config = dict(
    n_layer=14,
    d_model=64,
    n_head=2,
    n_kv_head=2,
    head_dim=32,
    d_mlp=192,
    vocab_size=6866,
    activation='geglu',
    norm='rmsnorm',
    norm_place='peri',
    norm_eps=1e-05,
    positions='rope',
    rope_base=10000.0,
    rope_fraction=1.0,
    qk_norm=False,
    attn_scale=0.177,
    bias='none',
    tie_embeddings=True,
    parallel_block=False,
    extras=['capped logits'],
    init='uniform',
    init_std_qkv=0.0525,
    init_std_o=0.00992,
    init_std_up=0.0525,
    init_std_down=0.00573,
    optimizer='muon_variant',
    lr=0.00814,
    lr_mult_qkv=0.4,
    lr_mult_down=0.7,
    beta1=0.93,
    lr_head=0.0118,
    warmup_steps=200,
    schedule='wsd',
    decay_fraction=0.378,
    decay_shape='linear',
    final_lr_fraction=0.1,
    batch_tokens=16384,
    seq_len=1024,
    doc_mask=True,
    train_tokens=85370000,
    steps=5211,
    dataset='wikipedia_en',
)
Each number is 500 + 40 x the weight over the matrix's rms, rounded and kept within 0 to 999. Layers, rows and columns count from 0. Numbers have three digits each.

# layer 10 MLP down, 64x192, rms 0.054, rows 0-63, columns 64-127
482475491463454491520472551549550504473550496479461538497560509494559494504510573364503490472530482506477473518489505473503592477530522539503458510433506570516513499420492466505517541487500481
506481598502515525485530475496481573461469500579494527520526556539480556479570473466483443521471451488473558518447528481444465462434543542518430487494504484425457507488564557599388513496483557
469477467502417503502490479524483483573496518497580470457478509547480482439503560545459510528490440548451453490527563491523434484501403541465496506469511501466573461448540560521429493551518488
483450473504527503519497535502488447539486524501356488464519472539530468552518486491586530461521582561424501528478515481554499493521446566513533479524470510502466482476502464411515382456422500
549482486494470476460558542474508546524433502586601474602476480551482520474568539481512544569547506557493560513469449437412488523490541487573502556519509471506459479390480407502460502516439554
504518450469402457492513474486564432443440513500506511490570504493502558480479530442503504509473526495561440466453511609588491426488563614480525498505561500586518515534484480434464506473507514
527496526558511537507459489506491511420519564514503551534452530427449526587498535520542475477496439430487426511456494490451487534513500519460454462470475454607521464477433442473486530555525466
524538484407472480477491413486499485497507410475530481449514476488481468524507447581462556512477550566517508439508460412489580558535469402517525428471552559471480482493487478518538466438492528
496491491577517487556479527543555464507491523587504474510475535543448498460598434512481504552479476502476574508487438516444448488501505495521522501442473419456535473503570549510477479564488569
529494504568506530483522458463515534459470453470473617577510445472483576502476501474530524504586470469547440437531465512486497458520504475495538488598493523529472500440484519455491524440504495
421523453505581488490519453527546478409495450524477500554522604481491474579557478434480492472519516469451426515522475566492576555469510506502564616512542492469458476474496420451411513545524493
553528514495489538480456462479519499507530484565432405555483414558508554485523514448472491481484515506515539559491516502568524548518511494494569503500476479499515446571486594476447537502499504
510489477432448506492475539501488449441540523502441482448492518524506502507505447523528528530511565507493557530506543457458508494464519564510531571532513487496470525506523504469467408464485547
476467488506454507518491500503484473467499503397490547535465486498504450523472496464510509472479453462466500525496495552424465462493478481506559454500548503446496471418501499446561497459459479
476560498475445541461495514516526510558496496469485575444534520496531467465553451535516554607439556491514583515488470506437470529498443466467472522543516522476491504449546473471528403514423556
487463520500548445514577517478542515496400535473430594430562467518450519493443499477520523521524532468482541479469484401593594463586453476517406477488420459492463519508521472477549462426524526
505453567547500473563604573534503511535478505453549510508450503481456492477545552459514437444461498541510557469490573523513417443480523503441472440450483494560534492574481523498549515505497538
504516472506486487499538472479455440472496464466455452454512398481473518531493487499488478528430477501545515466525429511537472534536524524506494526476490545491531460560475556510555507486506440
546606543462468445478492494498451424536422483519458432425594541472541441519501506549526517486510527512504509522466533551524539463584476488494452486491470552477481488516474533470440461399523514
547492444512493530471465392372530489435436455494483501448500526548523458510542547516483525559514554580595444541508501527436519457408506553519435526514552463483527446507565430480528462432499535
526489480477559515517464493517542487583478539494482457543546484542473532493504541460480495546453521500506594515412508460450523416552499599488442568495514457499504537442567525539473568618543504
502569538483491477497451492494506464557465511533476484592515506501580514512464491510644539524512491520456521537469507431505494463437502473463509473519452544525513503446549524419484557558511459
530459497547540493480499580565485496535533473519527465523502488513545490479504469482463512500547536431533476474445516530427493592419517483479486509505484499552493537454506525459444485489522531
551459525491498481541535526523546530537476527470505499560485468470498508499552512467494505457517483506501434494548579556534466556486526463487474577535500498514549535478571476547526496416498516
519410531522422526433397507419449536531465420517543492521447552519512443547512482520450503479507528510560516542502536457471622592433438459470523494554469598453483576535464495501491476477546504
478458561518517565534491520523425463514509476474446541514490528482487515532520548507516501464532482458472521471460445479520504591483550477524460570556457397476469533528524542518536476462461420
508533502542420460485536475498574494400533451471455502604557435528497439573539389454477529534496548516514482506528515537455466499489597508537537563518537494539497527507501501452489500533513517
492482505509480472449509473451549495456467505558418507593477438460460531459516521494553520502508527496487441483475486399484452537528450468456450532493537535415536446499502488466473516501538504
465544544466444489592512469449535469484509523488489537504508564469517515466571450435472475563444478534527476538480497486485479547437518512501430572476490505522472518564538555516556455522571516
515493509516523470479460531456473467496573533485484452479501478497489414508468534477534472437497567468440513488516545472530464448509516515468555483521549523544443543480515494457507478529500458
398540477469519387558560528567507534550456489573522524534496484534556441486391500483452540499491544495542559463474470430493580477555455521505528578499460506526522510492566462494516503493554559
562459515570513501532468509525511469541444598473491469452481514507474541469506498535437507479567452558499555482533543502532543515522418507495503491487438447532527526486467505457454450549459453
513517508510502505473538529433490447534516488500472506464410537488479490511498472444538580480451466514496530560492479523531514497560526486555487463524465466440517487504560426485442569447526540
523511544452510483466503517482499546513507528575496446546491475510512527492508422547427516541501509529551505490494513505510484574537504482557456472532516483481482477521485575552564526419428549
513435571550499505534509480499509508469537507487538505445461443499485479509485444567531477469578495477541468543460471451533517586497544450475535474424417508503448605511520543464574491510586516
608486504465465551496496467498546539426433498458465492547461523457561514441575533433483557449524527498499475567504495501504539498572468416519469536524428497444498492531520410462472434446531484
481439523484521510505467628485532483500439496557495574518549456492512474539527526542405513473473546508483527518537504500516541507589558455434498536528425488536494504527531539517519458513427551
436510466388478448492528514522503444592548564535509487475498554516552538472504514469519511560477519477488496463478533478546456501484506501518533510506470532487526529442538566492468527507553547
472485516509524533543554555545488463508535492456528512467513550444450499547556406470498482528447463496526507473461522512516489480508498467509454508480417465543515488516442506512483492471468530
478577495561479528471496548541462492533445422453492452450475517460535465558520496551505529447470520542446508567516508470536502550478558459474525527555475502457462497488472494468500508417516522
516445493525484461536516572516496543537514552487485502505484525428476470521487511549487431465443470437516502514448478489484475513529525484467507500474456492444480479523436498469462511431507552
480493503527425520457519425456451382465497557503513516509546541510529555474574551490482528491529536463492468537593555482545406516428578546476574502513530482519557442482546562471432460551465435
485519520502492428460584537469508547545551451432401585521543439500474457490478520499533483452443489549500429490572605488441469486477411531468449492513530550593457544516493517476447560518493468
472501423467445558492579547515521476522479425557506525451517512519521483508488478497536502524536538534475478496432475470523497435561514485518528468496519418495514441472606421454557580514511486
527454494533502507526483444512440543451481523483536496547494501529445491599510480515513470502480445470512490456566553563510481535501487493530534424448514494464517475504456475521524587430513550
553479535493501506560432494426445458449573478482482455506431506433451441545571495457498471472443504426418551466439490529505523462515454420548492497490526514491503551510511543519544464446423466
569464557505533532542473566476476447528464576490437482517549494482491443429566487469411499491557492460482515498581626496402476452518521495526434464489515487482595455555498499544523489455536511
563483455519499571423487465433492469524448505492563505448485476555540407448566470486533543530481492517526470575529503528442458412493485481559439460563554570452499477476488496491555560444477546
509524531499451486495449479453505474499478436517502488486471511531476599498579524451487519521505493517495593472504485557617540532507504542524522479496534409455540457556563448516494500578549459
545438415463448526509472503519497421482491431521424545542511566461443482466475484460527518522504458493474445503472536603433475462428550492544456477501515527461539542563479451553492486505523524
476510409498508456503528506511443462474580523499464521437425502471487584525553437483515454417489505549419393485481505504501493472452527514539431536483474500533602527573470462516408523521506458
425501564529473498473496587476509511511490470522495438459503416492474454505486539455515497465497483554586470502572497368489541476447478549516603521547531501502483503574519505513520512501472427
467423511492488546464440553532441498467536442495508457576472497526538511451526481486493541442499555450547435484553536486445522504477453456469461542537529490469425462488489515494504432519483410
499486488553534523489479511505510485446536465447494636542536487508499476517526505441483487622523489503461412516550431527546502488527519505503496559523521558470466521467488529495432534489535459
500559431493490515482478555486441511487485469561509472526453500421464541522440482513579445455574459569477507493451517469447547451392506507460496550450498573510546467476463487507512529506455490
531500455487550468446571487453526488484515421505572513532503520521550488505466465455579502519497545485482547527512500510533511526505467443592555581513569504495447517472487433521395579500500464
494521490517557502425511496448443589546514477528571515516503490575541495456459557511601546545514550370431447506510476482517459507516541541516518528499505551563479579442557451556498536550488467
488426523479574446468541478500475542505514563509519542461563482524525405520468517515540561548532515445464495522478494467485504462430550556458480558522537504545501471451453482508530517482491529
545506458572473529446485571502537566529502471547491537466458614477502508505511463491517431527474555576520558550528498462475456526489477493487497560474450492440550465489454482512425503508502490
434478515494486506526609463565508518447577500442581493491501470550460494532427468481506484487484462545518457468538475522563488472562492432517477538437490474458492493553501554548520550458540501
530557413477529509493522461449460490534457548565556522587528493515503469509536450568501458574487477475492415503462544481512498526500503459433454523531511512508496470491553466499521457527493465
535464475533525488509636519493558487484408499558572548535522488494509548479484521446495479593594503416532472442540444510496511426472491501562500539495502560497474417429523435562500432431519543
471478463460507461499512521529495465495496520406496579491487469532498518462478419565465510514487524526481524442508460518470518496490465529545517519533504444493525533484507486540490554479498548
411510476523516488502492558519500470586546547474514516422533509507472509503511497553487440439473527496508475499562487461484483449421551576427486542490575463563550505503558519507565532522523527